From a checkpoint of a small transformer trained on Wikipedia.
Architecture: RMSNorm before each block, rotary positions, no biases in attention or MLP, untied embeddings, normalized queries and keys, capped logits.
Training: a variant of Adam for these matrices, 353M tokens, 5381 steps.
Each number is 500 + 25 x the weight over its row's rms, rounded and kept within 0 to 999. Layers, rows and columns count from 0. Numbers have three digits each. The size before them is the row's rms in percent of the matrix's.

# layer 5 attention value, 384x384, rms 0.0502, rows 289-365, columns 0-47
097:487504481486482511498493476498527524462492498485498512534509534479498547505494541489461485530532520489510470503506512476489446487512498452494486
094:508525514435462450534451503498487570515524497469501521486487460534531474502540492473513524510471513513525513476518539464473483476527513507500520
101:503494475507553508476531524496499473523479502527505491520540524497473485449478523489516471488493427483462474494523472517499511466477482500495517
097:496526521463522502486519493528516525511489495481530505493518530524510521489473509489511504497504485530499464513486494494474483520544450520452510
089:474489473503480516495506454544510510514505516482443468509537510483492466461503483468530507509498473500463524493510519496491511492492486483493502
092:487520480498484507526471487475478507524485533533525491507517494522502533499507527499492531498475506468450511476487478498532475492471487492515489
088:501473483484555470482530508474525473524480511513533539493461510491520508480521467476502487464480471518472468503515464480499506528521507542477515
095:498511512505513538504509491484516503529469459501536527522486481515509501477465497526507525479493465491552482516519499509503499522493498501508519
100:494541478547486473486473534506507531522467434506501487473467464518482499532511522529494487518512520482523530490498485530503492504512503514507488
094:446485511443507507480495522492512489509529490471533519533470514493518519473510483455506490540475506562445474527526479454551526471518486493508498
089:478479551506477472548509494485521528499487482465540486517551477536481489489528486494466515496500509499495507506535461510498511528529439516501500
094:520489487460517511512539469481497472479518523502463506461534473474479499518515528503491504498505483456501510506534514478492493473503482450521465
099:511491534519480497463475518511516535497501437505484481502497521509519456516490482496509526518469531485518485481501556452527485497484501509485522
098:464541513515531506495524514465521515470521491487500461502545529495519506483514501493489516506477488491477553526474493491487501492493493466505492
095:472472520482508530520498507519476500474517495513505514485498499459505519517500509496476483515519528461470512527489521478505504503533496467474493
093:488493525481452474522452554478493503503511482458498462458553470500521457547530480486531548485483506507536492480494542519483478522491505495517543
094:491488517464512491438495499469505448497508528504474496511534511486487498474523509482503475489538477520522462568500477499543513496516477533522495
097:551533495465518484493520516497440535517486470519499474514471518499512468495502506509495489490527564490474481491518452464522494469494517545479552
091:496548529484494486460504518499512506514488490503507525521523509504497492513523482534443483547470504538499497504501463497480495484522520480532512
100:486517509571502534495466518543472500516504487475506538527489495491505462491485475501507448488496537514479521505479458466530508490512535510439485
086:473502535526507460496441489467482532477475495493495515469498453507525499539452462465512482494473480518562525523495505507538474482474543503516490
095:543515528445499510480491485470505502487485470454466467462555485532523465541484495530533549487499498466497511506488488468453542496490553475512528
097:465511517464515474457548469495516494454517482496538481519469459525510458469486500478441477461454535514446487518511506488498466506466512508491469
089:496484485461470492462470497486495530507504491512500440561478524451536478536527524478483514514472531487502501527502479471526482469471462450476487
092:494473514505467516536503517507457519468512515499537493464518512500512504514463525531479488483520472492515464545498495491465485476555488502490493
095:534517512489510485507519526537483525488542512520452526524527487546490506500514494530497491519500502536504463462529526509478490494488491488478493
102:454522509529503512530514518486537480480502517516549499504441502503475489448501504522492503477543534544487514526493513525524474517521514561515519
097:472520494546525463483474490539541493498510472490486465504492515503507494499506526521490496510512462486514500463480485450542480502468531500480539
096:494521501472511485438490514455537482505480480504480513492522481500477487500467465493497544491513523497476478549480532463469512509491502487498488
093:502476477543471463498479498449514530503479510494495491491492489527514488500480497508561529488509534523500467501510547467516468508492536442528498
096:494495540504503500518503455485491538468560459497453537513500505497504498537535497487502496475511516474456508515504514526508486515541485481502514
105:519501467486493458457525473490527528478487499484495502500486515498478523462456490512505500505507526548496465554508521487475509515517469526519498
095:517504514497572461499519502535529503525481500472483489507508467547508471518472462507469511487548489511525498498490478526526477483494464531461527
091:532502501495513539536494482497445520452533512545488482499525486508530524519529506502471516497493529517471490523483556484483491478490481449507487
093:510534508460536502498528471453512518470481539509510479531507532543498465516513513488471462456484510530477527503462469544480514514504532547541478
091:503486505503474509523508494525435512495491497501469517456497484535507497523475520535517503502478494503487504521495468469510523516514472500493487
089:496531531535514502506465531506514483487500520506525483435491507474501508482534505511502503515486497541519503474487519507516540522497561513470547
101:499509519499471496496457503495485501504518490488490510527492520513501477528491524521488479500515473502550471485495496501491492472551466473529511
092:521466517487518475486512475508506513456481517501510497440484557496509489513495486518462498506451485565495478518536503493448451520471483531511500
097:517522486476509482460507504480494516537488481516466485509498529520479481491496494493518499488528507468475463522512529509478489468516460467508458
095:500494492473526545454482497527494496526526473542451556488480484530503511505520545493473495492511522483532525564527527489504510506492495486517512
099:483511473516506481512507497462523510494487471527560505519483528489501531525505507465512508499517529496527557500512489520507515502481525511503487
101:506512522489483512533513517493466492489514503529525507462496484499525523514516477460461497463504527493511477487507520456525478483485488553521495
096:487536467491484476451494502448441504533508523514489502497471478467502504524498479508480520490493482543534502475478550492491486474539489499516493
092:479491509500499518516536499506517496513507456528502536494497501531475536532465486499510478489509484501474438510490458471499518479510504529513483
096:522474545463483485540445513530477520485470495548473476505529497520473498469537528503482498511455494486514519531493496518525541483523519477489499
100:500505508482488494520533522461482472529464452529527513465467515515501486484465538491501468495500491442503508455478469514459534524519527517511494
095:479511504488496508533498528492559491517512533465518527481469489475508491496519532523502494540514475522479493509515510501480489481496507483503535
104:475470508476474469568488487479451465457535522561491450487527476469523500522525469508491523468511490505481505497478489493507485510494513503477473
094:537520493484480514475494530490461506513532467484498494554533524467508513525466505527491480526497514489555522486526495474545473472511511460535518
094:545480506501493482504484510475519485502508533461472523513544484489530528484504519496513484518538497550555527498448504516522515480529490525503508
100:527492524528503493497511520518553486469530517541490465481491514537496498496490530496507544506475532496471499514497519489483489507523487493468511
089:538477515536530503509487488501531523522526498470501529534468451525515492518532532481486489516503514521528486507478531537513457508511488496492505
100:498508538479474511497531471503491492494465485522471520515514522480499520482477526486519514485513470469487455474533478481509512491529480520508468
097:473503471534541485568517489461482536457504485501454508488488495513523484543478514513504511486522476488503515521491505488498494493498488475491531
095:511460512513506539475490491568558457497542546507485533522499491475536522484493491481517520507461501511508518516471535486488471492479502517477517
089:481500466501484522486518499498440440499517510491478489504474471493526531488479520494482477495477513485493510494527522491525466476498511532535462
105:501496519507511471495528484477492511504493506509499497501481530543476479508507473510486522501499495489543526507533511463526530482496492486504486
097:483479520487515514546505520501510484485498497517544518471494471452480514502529464496531453531474470469430531497529478476533513476513519497455531
098:492490486509491474509467506469483496467572506492448479532493492531531499512463472489495532465465481529571458522472512492504488523488499519491474
092:479513495507463512535530524470496527523495460546496498531522560471471485489513480543481472498483466487455479499472503492479507489551498508490486
093:463525484533525517520489495513505497481523478487442515508519494461469521511497521499518521502553534472481485474505522534487483510517457486514465
102:463517512482462501474491494524517541468544488507455481495518487510544476453506560516533504489475489522498483497509504499477514479532507507523523
089:476509459502483508530503488541523508515475509557477498523478502518511502453511485531465471468498484532522463531482498458490530506531490501500527
098:487515512495527494537478520457548505527498464508519451519483542527464485471551498495487488523470525523507534534476489461457500459487474505481551
095:503522478488471497510487473468514524492464481536489484473501494478524494493483516500474489513478491485456458451517477456501493482481495488486517
102:528468532512533528489517491500499475481518499502529520506540490495482490505486519507504512489514524534463474498489481494506455484497476504487499
094:525531540520508511513505500471494501496548457458460505514466491479498481498488509496480471491464503497508488476515506534473489480542538548516540
089:482487502507547528504505497505481516472513516511479490521482519456520535534507503507474484515513501524496469489482507500467486504494456471512514
098:475523454496474490446541515500502473524488446505490502516553502492469513491473475479526521478530491499512497506532508464544486472507517441545496
095:522491507496521489559484458505501468506517511476478537470481481523501515500489464495457461497508494561468475538493455503482499479478468481479464
089:488524508492503495478441441500475495479534488477460494488498522451481509448503495512485477500476507510527460479520479530454473493469500472504491
092:521442532493509461511485492508489503483466519548519507494520526496506446510481530502469515498493446488515510517485491475446481524532460501477481
097:480489517501467521482502503566497477517507472511454533467487474506509513510499471521504467499507502494542541504502466500494511476488494474512503
095:476542505505527532496565470568493494528536531509501539481535489484505511508515509526516508509522467507560503495508527545558463500483462513503483
097:478454543539491506499472475508481472471485531508519486478516492519550528483520537449495490551520509546503518545471522514514468489495484464483437
094:515535502503485458495473475518532474527486512479508483473494509460512523491526517483480498486496502549535537498455533545507495520522519529535467
# layer 5 attention output (transposed), 384x384, rms 0.0393, rows 289-365, columns 0-47
094:509470503528499484473503517476449518487529483522487511539465504501489479466488541504538455471483539506536426494495495468517549467491495522494472
099:506501522517514515500511494487521506476494517532454507522478508529484504506487506511494503477472514489476474499512522511515491497505477539487510
103:471513450498501501475524481487503489505488523481516500500501512464550511515475509513480502491474500498501562523509453552479438483468476481480540
099:493481489485470492539456510488477509534491483506493504518472510519422476496460510519538532485521497486522444500477508458498517495509484550492530
090:482521507501503479497514510480465491525540549478521530473469496488480504504506541528430512492486517451506541476516499513532491466504477513442501
084:515490488517492532514497525493517496485552487478506502537582513461501481470444451499518492454491460512504469512471488479482501490526516532523493
091:526499530497481480533486467508507514519481523515493469487526449515470491489485447499520499477467500518490498499484513517452492564519478544501516
086:472494453525477496496496502530495502505502478515469468505504513490518478554489469501489532523546541492462494481467479551525510537499494463498487
103:484521519535472538453505503516466486483515507511477509476474501488569522501549512500466503566523466506525551525473494492508519533525533466504484
090:515498510475484453535478475542515492500480504481473514485465513540480450497479514542550506456496487480486520518494476517455480557466474556536502
088:506496500487536495482505540477519467514472485504525511487506536485462527474455492487499462491532508497468460506507456560482506466513545493503512
096:505496504516526525473518528473491486496497529509509481450517487518492547517517489479525463545482488539471508489491503493523495420514504521472458
099:483451502503478507492507505493481490456475445465508456498529521482498501501514491503510495467473522479534516544496462523501510512547543504461494
099:534499481441502481504571465487499506478508518497522544503504478530563544538530493513497492488450476513519548530477517516469471490500480565481546
105:487477489501442488477493451450482518516486492524510480481530465468510488487563474512518514500491512465515519484512471560510493504514531502454490
094:512455524504527493495477507462539476471510503520526492460491477493494563508511468495462507508539498505489511516526476471524508513572529546497478
094:526491486457511502498489518476492513522485509519514535512531528491477508516467456527474514544494496478476522495462469532494482494512498528470529
102:464440524528536538525483491481554482498500475507492512435523478508495504529562479478505517471491459525486543510497508510473500491483500493490499
092:490560499499499504485484450488505481553509506523535548523509484518490534486539460499475491512522449495488560458498503546523534536485580551523557
101:480513522517482497493517498539499444580516550491518482461489492539528450473526547502538503474485476469518509480521483488500513433478515514525505
097:485499474534477460537541502508480485473505512544486527534494495491487504489517517540504522480497527518516473468462489508549507554529520525504541
092:501504499524507502498479587485536480507444501531491468485538439491443526478545464500475481523528463509478511488512506538502529472527487479473499
095:492510498470489471512493508504474514561514481457484483542501529568483475482487529534523485460500484476504499500518525517455499478515477464516539
079:530477529523479478500529456456462480470519493482539506513435520530492500479481514482543471490473483559525477521507532494514479489523497490489507
092:463542503451491508505471528513525505528472469478486517516537503496453498534498484478496486521527486493528491502471531521490527468486478525481535
098:523516541505532514511566519535488510496474525516523457502482525503506501471504543472538483538441512453491524534512514530473461506494504462499484
086:524470500494507504486481492512510471494523481457498530493490509499519559507467552462505478498486530500482509541527457478472484464505470494478475
098:497532511477488502510522536492493499461506513445541490534457473504515495500486521493464518514494517491522518515505515456530515440516483537497469
108:490466514506488503506496487490462492477504495503541484498475484476514504508538431500505511534454503483501518505511469492496436525534520497462522
097:471503502501517536485510553529517475439519512527473519481497530466518554560503508491508465542499488507499528519461479469495520541521502521559464
101:499518494545512520528497516552490491551499517556495502472448502515484501513496531485504514512526503532532516508475523452532505505496501514510485
099:490472503530520472514485527509497493501506502496505503502488491516462469517533500533516481486513500545498501466500462499464466490476512452488506
086:477479483477484463462483515454484493486466525511539554467456504494502487539557481485503533518480492502495585504491524492491502524452548487527507
089:465491493466499487511523448516516471485483474519480458501507491489532520507485492501501521492452436516477500508482458473508508471488493521490524
092:508467505483524499536523513511481491487525464491498512491497508487539513532509495463524519504470473491494478499510504461468520442438492491504527
088:531497505495550508542524450507498525455497517513508494525512471505528480542512531519485545487489495507524489475476484493452534479506523547508508
085:462546526464519536490517538512543510488533504509495455498538510488545529532452469476506499513485470511469503497512518521519483420519446490500539
099:500504502523535491546526497499479492497522469508520429506494500506514465499486514540525504453458463514465467517548470517456499460502530465508487
090:439532522514509528501481502505513519516477507522477516469506479508506528496489474495500484510501537508477503506468476515500486444520496496460482
099:550540499515472481489501492488460517492499511438547499535482508516479479514503516531493460506537495526533486508449503485500527573515532493474487
088:525494487487509473499509504478453526486501546457498515496428509520507521490519508498489517540498455527540472490453463501491477481498495428495488
102:533455504522504504506485544504504508482481564530491498496474496508490520494500483508498517535500454513468496510503484492531465499498469475515484
089:519526500536474489504484488508531481471473522494493508528476510515443512508498535513503509516482485466534551531489497524519478547504480534522502
096:485518481471501481472483472505527518510528513474508514478490485486508490518500472486547503481529513505496481529485460505453476504476525498496511
093:480509512542479480470473514504484485499527482506465484534498497531490475470511512533466531481520539466521516516546524521491465568485532512501473
091:511524504497449514495530462487518469525504504500494452506507532462515461486493495520476507501476472478510501523498495520490471528492514519510497
091:538456545554503514521486540529524530501504493470505526524490474519476497495502503494490522494511556537539485488549527499488461511508485537496507
094:495504510470516522488518513522499506491500497502466482487513476490484529482473495436499499475503519502527476527519542469503502486472470519519513
103:499524498494496479505519451487538478528502526483503511533494490512517504498478459492477503467476512514485486494508487502482472494491493499510496
095:498514498492525471473496495508482510489449482530535528545453485489502527511495516480482496502523509537516465476472488500489509528452528552476517
095:503503509475519524532507518519515490502468508509535512456488475505494514519517510504515507515489462497469479503500456479487485469463480459491512
097:517438508459520493507499504504515488484478501527468490459507456481501484484513487503461485518469466488473501522496480511529478490488518522521504
087:477479505458536504522522524530479497472481522527466510454499503480502525523520497488516496530479529481505537522480481475512514451496505506509521
096:539491507548498445493523538492489502480513475512488495528485507527519450500497502542488506475511535516519448499487517512510499524520529489486455
089:526493514505491478555540502489544469540493517511504510504502499512475499485484506525532507478485501529495479513513528527503473494523486538531452
089:451504506463504475500471510514525497489491509502481500434510499512459517470477475482525496483548490520470486518533524482510499461476484492480484
085:487507451518447484507507455463494478541483508489491486464506485484472499479470443476498517470507451548485462468467458476471498481487506488507518
096:491490507503518534501505519475511487514441522562476512452490480474477485482504501498526498549482510470447546574516524498544517551505483496480465
095:507500521534496518431503519501455509492466509516470526504502488494531487476496505456477504512475483492491543496524543516545518526499468503508487
096:499516487482535467496551494516491475506462474518532514498453502489500481513507543500489498472495525538484483508473508479491531474476501489515488
092:529501511525530492505513494537456480477547478454530534518481485504553467488473494535486494495484540516538483497505476492469480484501500487503472
086:519499502508499476459466494495463500491450462492541520506492509487531492467494490488519503469492481549513487482499480490479520512457520487502520
093:515485484498510479537521461499481508513499466524501508544450467522513486528515499520490496440500476544482429485483501494478512425495497463476510
103:524471501536505481511461521499481480473526503486454511482548521477511523531530553457461497483506536513517508549489518469493489471499484467466521
095:497492492479481480477497433436499458482480463494528486485532540492501455512485527504515502486457512531503508483519547527454519503529469478541479
104:513483486480528461514529504513512514502508516539503529504529488518524491518491506489455494500452513537519475522472481541498467451483519515457523
101:524526484459493504503518474523514496492506489476493532509511535475515494506489488475490495460534488481516491475513475537497479472523480438515507
099:472470509492496516495487504563509488521537548497479501507538515516470493522503488460498482444498442531493451525521538510508529495478506513535500
090:517523529454453486497511474472523490501466465479512537482527506509495479463489452540498499449473502501510544464488458539503527542481502504493513
104:535491540539519479573512496503484504481500511516550508495481474514493490491496506499466515499498570516511561477468461486452479455505483515476523
097:514506516516474509478496520503521476548498529530453468499470491522470480480481506488496485520483482520510512535511520509486498498500453487530481
098:554508521499515527523556543481499477472524514485520504494474503514521461539522507499504510499484484537490501508504497518498528468527530525507509
091:493536488497489542478519472505521522507466451503495463486525517473508521528487494501506522517497500492491520469485496545492503568485467462525509
110:480523488546485474501518535526492520491488544506528478555497444480550514523494567491482516510526512471516512491518500505523496482478479513513484
097:482512477553515494488505531538477501523512493486519494521481528522521516510504520549527524495512542455499491487513503468492462459497518460538493
101:501524516486475486498527495484454531525487504465520539531517476507470503453476451525461514483552483526542536494505481546519493607481494480519510
096:587487503520514518511473520463460508499464516489546500530470503501465510504512474527498472463520516489522538502490464480450535520498485524506520
# layer 5 attention query, 384x384, rms 0.0534, rows 320-383, columns 0-47
100:501482477533530502512508494453533551485474521490484487506496532455512535467490524531504450468488460499507513488539510484529497454513480516523507
084:476490479495475516525495464484493479487539466523474492516472510505520507513495497500472513495459504553466490496482497472490498479462450554516549
096:522509470483515489497460472543497509474526475484499477483525529500529489551487489507522529445447475513516442475503497483484509515496487548485549
094:494472480530507487485518489492488547520509522513472489523465456530509502486499501501478455502531516509512510529534546496503442519518501525471495
116:513494532499521493512523467520508517481516500506490504526491480526487486498454560542489497492506501538504478506516514523475492437484511471477472
091:508529477487488476504498498474512481487521503503499484478553485481501499477501487465474485482511503496490541508468468537454471491481519485515496
097:466487502496493487472531472494479518551539508523474550510502467512490481547504481491495540496529507489476482501519463491503487526512469496532490
090:505493504527506523475476472504479499469508486489478498523515469465534484504458518511481498504449534518493491517505520530490488448496527517479489
089:534497510510497505546540526511471476499480520507488515490451499532506487497492494460496494481535440523504523526513515452526528496482466501505498
080:499451493473457491522503481508498504539506478514478520488489527541515520480521495498478500475509514509513493482508512483514506522472477504524486
108:512513474543511531493488488513477516520536530451509508519482493514512476487524482515486484500509511457535561511474532503483487516489519479552524
119:473453518490489479533464500488477509482503498535491494499556481481481492479456561491518493469497477507470464501546456470512528477506457520467497
140:474477501473484473502525492491522540447520517506500454491457475525463474502471507510514537465480517519479483510517517500526461459522470524457481
105:510513515484504472495469514461503476558448507462523557493536496514519487499503536501521510520494461517488547472539478463515500519519472473522488
099:519509501478494499475509518510501512506492495465506517445516544495477561528485449473545481512505443502476515425501501468508519471520507481510494
095:486496500527491486524522490483506488516550476480525523536517527469504489450437529519501427473484500515446495456512516495493499517504468546500533
098:517517494493533537504467509533429488517497497456517469523474541488517491521547504480502496492502492514489477506486456479471521470498482475504523
093:481511461502517500542520487534466532509475547505512489542482513510469479534519500504498505494473505496489483486510535474508498517499470507505461
103:490511486508501510512468499516482497465474499516483493515449509512526486467516510473492511463528546483539483556472484504486499547500487509489495
092:534518489466514504491462482530509496510501518472541512534519511481470545514492493489524508545504511518506506451528492468527520484486493492488478
097:490504490511464501479531487515515458508440469522500483536466470501517541509503484511525448546496523568485534555495456481502468517490506532496453
091:484527498537527494513535514527523496508519505480471490491528488531472483528512468525502505510469503518490501540491508519498474503474510497488500
103:452474527456497480473564497452486469497542507490523496485496500536524490535471512503493507458512469487495540543494492500527515513530513525539516
097:525488549503520494484504497471483505545490505454529499484450483499501465513498539506509515522521507511429498486519492489518490491537505475490529
092:503520520491508534486517470441499485467545440451491496488528502520521496506545523517477485444502486484499479507518500480526515523457493507484541
100:518510499536472513481478510483482516522442534529528534475434482488515533494521506480550477566514486533509523500513541506498476539557512523534496
091:525535458558497535490482499483528485538476456530545530497495534469499512489502493466510470500515522481511519498502493465479535531496494519531515
090:479496497511476520503465506480517531523520473541511516518505491512494522487511524509453512480499497514521503487462523491540514527480532525520525
093:503519502518503534482473515508513513494496500483468506504496483475524529495506535507506488509490516524539532487490498508509521515460522483488529
097:481481470483524515515487464508467460521471487516496492534511488502483460489537461472539457497457473524447471539500521491468478507534503461469472
097:521526521494545557445477510516454457480509499462493452527521512477485528465466539485498494533511500542501535441529477530479476499448518521554509
090:550491496475531465444487476514505509505505494505503480533475522479480485528481516507499455487483490498503522458525441496493523474523532487494491
106:491471469486484519509484468515471497495484482494537500483476508480488502541506545498454479478482488529517526488478489488530527492494497500469545
105:539515479523509492536494484514470478475531530515483481483513520490479491486510524497473502462472507523490498479520500494481526495502526509524540
100:490496510503476499508488499492531445486490505520465458506474480518485536465474531498580505499472489483476451505505494485510472476483473464537472
082:492489478521495521534524487522517508456508524522559500506506474477475519451475462491526486480528541482506460487527507522507485495505485530501527
099:470500499480498513512489513477477480490525486449509541470451480499521497492526454470486485513502538532538533546459531494514457539511433519488532
091:528538520512519501484481536465465476472464513483504449483487499488486507487507483500486469527508502470477478527528444502493499522562491499466447
089:512472503517519441486486546481489535470522493525483523480483482534497466509478512512469492487490498471493494508492465481490517501502520468493482
098:514521513517492498543479507478431467527555454477519508511412486489526489496507519526518450532466500531485472475442486509489501493502523501521530
099:522500496496505491555504494518477486469482495501485516460545494493504483508495501498505522468497517493484486519513506523503506478498542506551519
094:507516507492483490540519510529524492484498511476437471479518504508496520483512545491554497500501510458503498487526479519514443450488518460553511
105:530479516488533463509494480483500520500530514482484465511482511504494499492471504526486489486472481500497483489499534502465508486536525470498501
112:466502468490480528499489517489493497509530501501533555502479498527547537510527455491455508496492501507540544484424530479539533504451518545489540
110:452512514485515482486514499490519484538449504498521533520482462510512495510531473507518534497501504503481507498474511477525508488521462480463491
102:515447513510484466514521519483491494511505493560468529476524477487467469504464502551469500492511481523484495495502522513484511482486492494492492
104:539487536526532517524492510482487519489513537495514518507478465547505480523479467534453511444478489520504520483490533459514487514477474515526511
102:498445514511529509542475493475524525522514481519511512499497491505496483494475509508498534502483523528491504498477541469500520490463543528510489
099:488475501491522506547502539492492539491525497512523526501472481530478483514470511494510515464517544517499491530511529470535524488483505504481549
097:454506511524503499517494498511498508521499490471501526446475509449524498519473501468485510455459533514452463473516480458452527440507450487479501
091:487472477503504501512542525528526525515525500492445524450492483482509515491521484477491509495467522450507501495538492485487539456502543453461483
102:529478503488475483511486481490503510484522534533500508470516490505474458522484494548455511481485505522516502516465487475477518494474510511536509
107:539486509510504504518453472498454499477533543439509540515477475490505479500478518495486468529479507525486498458511525457484524516474469520481458
096:501504468467489455496561503469487458498494513468521485479496481491529452485516524496517490516510515480518504512491495494499484517531473496466517
098:483465500521513502543477457525482542487562481501503520501456494518495502496523473515486493471458495541483527491483531469520549497458483551477539
096:477501525531497445479488515483480450505493496455506496536453493473503442546526518523531480525508466491487508526527495504484515536560494426484436
095:494525488455522455465531486449510451465516496504506462470521516507465480487534509507486471491493495465527477500537536526477483515552477529458489
105:522542487534471521511496536481511507475459465504510512499465467468530557487522507480517533511530491488530499485469514492501461477532526490546509
109:514455506495509500539482477469479563495512510506508543475463452557508501557475492488485524488460477526498505519464522458523501506473486559520510
101:465525495484501498533521537522483530460463505510492477562469534548538517472517493507483494491537462498454524467455463556470519535510489517533554
105:476455484488500531502519533469515542511524487498529520479455495514493517505496477504515524484521498521492521484477516510508491502488493512514517
100:503541548503481484512496480501500479516520473491467467502545489454468465537494522487491485502494468541505529489490504461495500490483441490463479
108:485505472492479540495459478520497487533503446500529472474482500422495540475491498455530485479510503496505512431482486500474471483501544488537529
100:471490469512502496518528513476525475523482484495501463526485511449514556488477482486507479531504526493514479460499474507478510499526537494488521
# layer 5 attention key, 384x384, rms 0.0532, rows 320-383, columns 0-47
086:448487496461491504507501450498489523511523505515482524505505495478505467526488549493501502505524528480529455487538546528520497525453502510486488
092:518494472449451503503511556460460503558485526526535478505509519495514468513492534509529486499506486510486485492490493508530552470464508460504480
084:445507513520504516509476583501522496457471467480493471471512515487482532486497515461501519531508463510500485486551484458480502524483523466527549
095:528518490515465451489458509503515493450471503501509515535460463533514469492489463533509497523505504527528555477542482495478480443508508475451467
108:525469484512513464460516536503519500467473501516488477494489469524511459471496520526520522484508506473522511485541519527509497445498531510506488
101:535519503504506504504470518511488522543442461476508563501476478515492511502544458475493452502489524466480496513513443483517491513504500492487534
095:519467506534495507507501495505444472553473457515521507495528501463475525531524501473514489477528495521520536480500468511508526499470472520497500
100:514532504458448544506518484489519470491485505460505494524457504511496493505503514513545517529518496476515492483511516545548489484522516506488487
083:466523504488488534512516506494509468504495488509486522545490491533464477503477488555521488506455485515478488522552470518531548505556503537486452
111:514547525503509463533508520512512458486478547488488493493498484482518478516518513481500523511495504552501520532536473518539516506543529478485485
108:480499485502460535498503513476497487512483458464551531498522533505490510502502494476494507482515509528473471505453508524467500512506500556504561
095:497481471477491504459462485499523492476498500499519511506491509482504531523486480524524482536527505505515511442527496504557478481501516518511513
102:474504482504477506485530500519530519452536492473528523466510496486466511516489462502522522503512509495531522491520500531508463480463510488481452
094:510490531466488536525529480464501512504499501505464465486489530459518501475493578484452488492512492463467458485512487515483529497503498463525548
101:502449530505533511508512510520514534466511533508498498501472546509468494522477534502490500470515480505511461486526499520464485523503537514488496
091:498503500520529474551508478552498492529435474555519483537490485480524474493459517529507477477498497525457470508482515469470499523515466510490485
102:462521530496505526505455494481555510509522507501533504499500506514525486486475476506534528466475499512512485533496492503488493493519541482543530
097:475536488510492526488500523519495497482495486523525533470467533503530505522491437498513549568508473476480522492504491505534522515458529462515461
109:496513477502502467498497468524479505502513526473482548530510466522484538484469478522511494469469515504518515472467526494497479478527498525485512
102:510492498515498510483513468524522511436550543493441468516521516565492490477500522518473513446525486482494487506516502492462474507522498481503485
094:519502524488492514490483480523500549490484568505487476518456493517511485516490459514475530551513490535475534542478494551508498500498511477528459
106:481522490501472514503499547497498507535467530489517536501451518501485485524518459470570463494516515455474505519494507475519476500497502516473482
106:539511470516509453488476518492476522523480510520495506510526520486467499510491500484484508521515476538512465468493456485496475525472469490541470
097:498443533503486520480498481499512529495472503523527490495531550439491547510487528502476532461490492565497500446474500520513516502521511466519558
095:519532441514478498489458488495536511543485531498486517536481531487481499463491498493495457504486517538454508522512480535518498506523483535505490
098:517464567476494522506517496508521540499508536519488490515514520483524480477469522500483500481494508518478463532501447524465510463469492469480462
093:469494494537506469500504449532508498521473453491465528519543497521517510492508494491518481454451480500442482519483520477453484480505482482484516
099:503524476460494464477526499495526505486505431509521485496474462495509502514527491501515523438505501456506472490472551473510483493512489539516473
093:485502510505464502471478513528463488482560471472492563492467475510525517486463502533512501506451519534517559509528498528513523520530550556489528
104:503522473505521443498487531506488472539472462481525511515493467507526494497529473533545526543519528496492498507473515495518496489477516458511496
099:478481507489527482556509485504503500441522530514464484474513509548476497450483508512481483458466482513477494487487507485466498489522516467542477
093:457463524473501532533485474513542509496473511540451488493503512515491480456470508514508493479475465521540487510487508498503511469495511461539521
105:539492510520492482503500536508526460533496459500499514506492528539478489468513469531512526519500498503509503529531545510518496521535495499508488
100:494542485494532533482502498511527511497549479488470468568547490526474527435539479477527537452457482519502495468516520514468502521496468519494492
100:474486487521509457514502506500472564528428548508505447507506488481481500535443516497510477547531528477524506495490514486489473459534526469535476
075:479458477520486486513460519514453470493500513512522536496516502488484536481548519541441486481506510478517500522491461529459453547498456504490505
109:497479538517455484470528526490501498538517464499487548501496480508541505494499493508466477514487509507476488522451464536499561512440536479484506
102:436480518483513499550551495503543517454509443505512451510526473519465498516464521480502518475511498507485467498494518478502534485502485529512540
089:514466504513526558494489484510509506503487538474545509483477515494499472517518480543513526497493494507486550483508493498509481518520531515507479
105:519488498477528478517548469489533481483502498521459483495510515532490511457507527472501497461520498518471445528513484480486534498514525482468542
093:537521453460553534500497545466539492493486474502492503523509498545467493506562495504451536492506507508521487499523507501500524543490459534484559
100:459461496476535487535509472515452494497511537483506486511504485451466538521498537486508502483502523488469473463490511544490496491487480479504440
095:517497505544514559526493507517525458489537504475480457513524510500522535475535483512540518494527511496518504469460526498470488509456503492497489
115:504515566485498504452532496509506514530507444504476539499489501518511479478521498510449500539480480522532508522498474493520522535480509496478573
106:462504495482451503501576502497511497471494492533465508476477480503488502503442511533492461502519510482470450507504491517541517462516561486527508
092:489462506497530495507496551500546524464516529484479521492529476504549531476495472543521511530521496517533516492508559521470501511508504463503475
104:492513532495466500475455526491450526559539537500508511494510484467532493494498545508530505509483491506499527508463484460482493553516525526454492
099:500485460478548509466465519486512440463542520470521520512499509489499511480495493532502507501462498484505470512520518503538518466509473525479493
098:532499477508538497478533488478560491501515481537503555514472535517488483449484461494498523496495475500516497542498493488534493499528500534507464
098:531471505521471521507544514510498558514510515494494470516473533511493504508516460537526470515479484474538486546502524485501459476497541488482492
093:478493492500456515518433489527497499484462504502543461503532489468495481499507489494539514478468514503499488506529523508490517514504530467465538
104:518478509469472497514513520467499519525540544508455503524474496472490527496506486512496479508498490515531513512492538476498490516518537481508458
102:466528541497457506500518502487522479485537488532473476498515475527557499522499554494475497470539483519461476482516482524483503479486512498470530
093:459502520539514543503508492458486539495473476480530489497478476511523465490449516448536491490501538483479496495507448480555535500503504515507515
109:521481490440539495483566464509490506483481505510485515512493485534482512490501486483493503447512445536502488524547556519469498465513504511478505
094:522504523503523513513550515498480484464521503527445507530504531526472497466499541534471525497499502476460473475507492519504491513493497515493520
097:464508528524417489537490511485508523475528525483488513465497518462521532500527501498509481511529456473487508513480483526502520489491529542548486
103:517476467475470508522480497501509522554482471502551471494494541490496496494461494474487525510483516523523493498496487474475536498499481529539500
106:488465522489494477479528492500545485481516436511469535485506476523519485485530514511517530472472468531513478532528483492524514508537497529421491
105:473479490505483468524500502538489471538477480516500472529475517512510486488540511485493516495499512485488520501487500491506505543477490502520545
105:548513492480466505509477522467485500503495524525505512461509517531508479534484454522528483469478503469526494567517527539483527502495500527459482
106:506517490488501445488547485479453472490513520538507470471505490520531497509503488499466476478503474475446454479534471510484509459537502475470530
106:512504445504515544512462477522486480498534480501452490520495531488489519459504528509484500469481533530533505472458515515516493482475504524552496
097:503502466556480511508476493511478497480504510531477528488520565484470522468524540483516467475486536469509495528503466501504461536487497522525524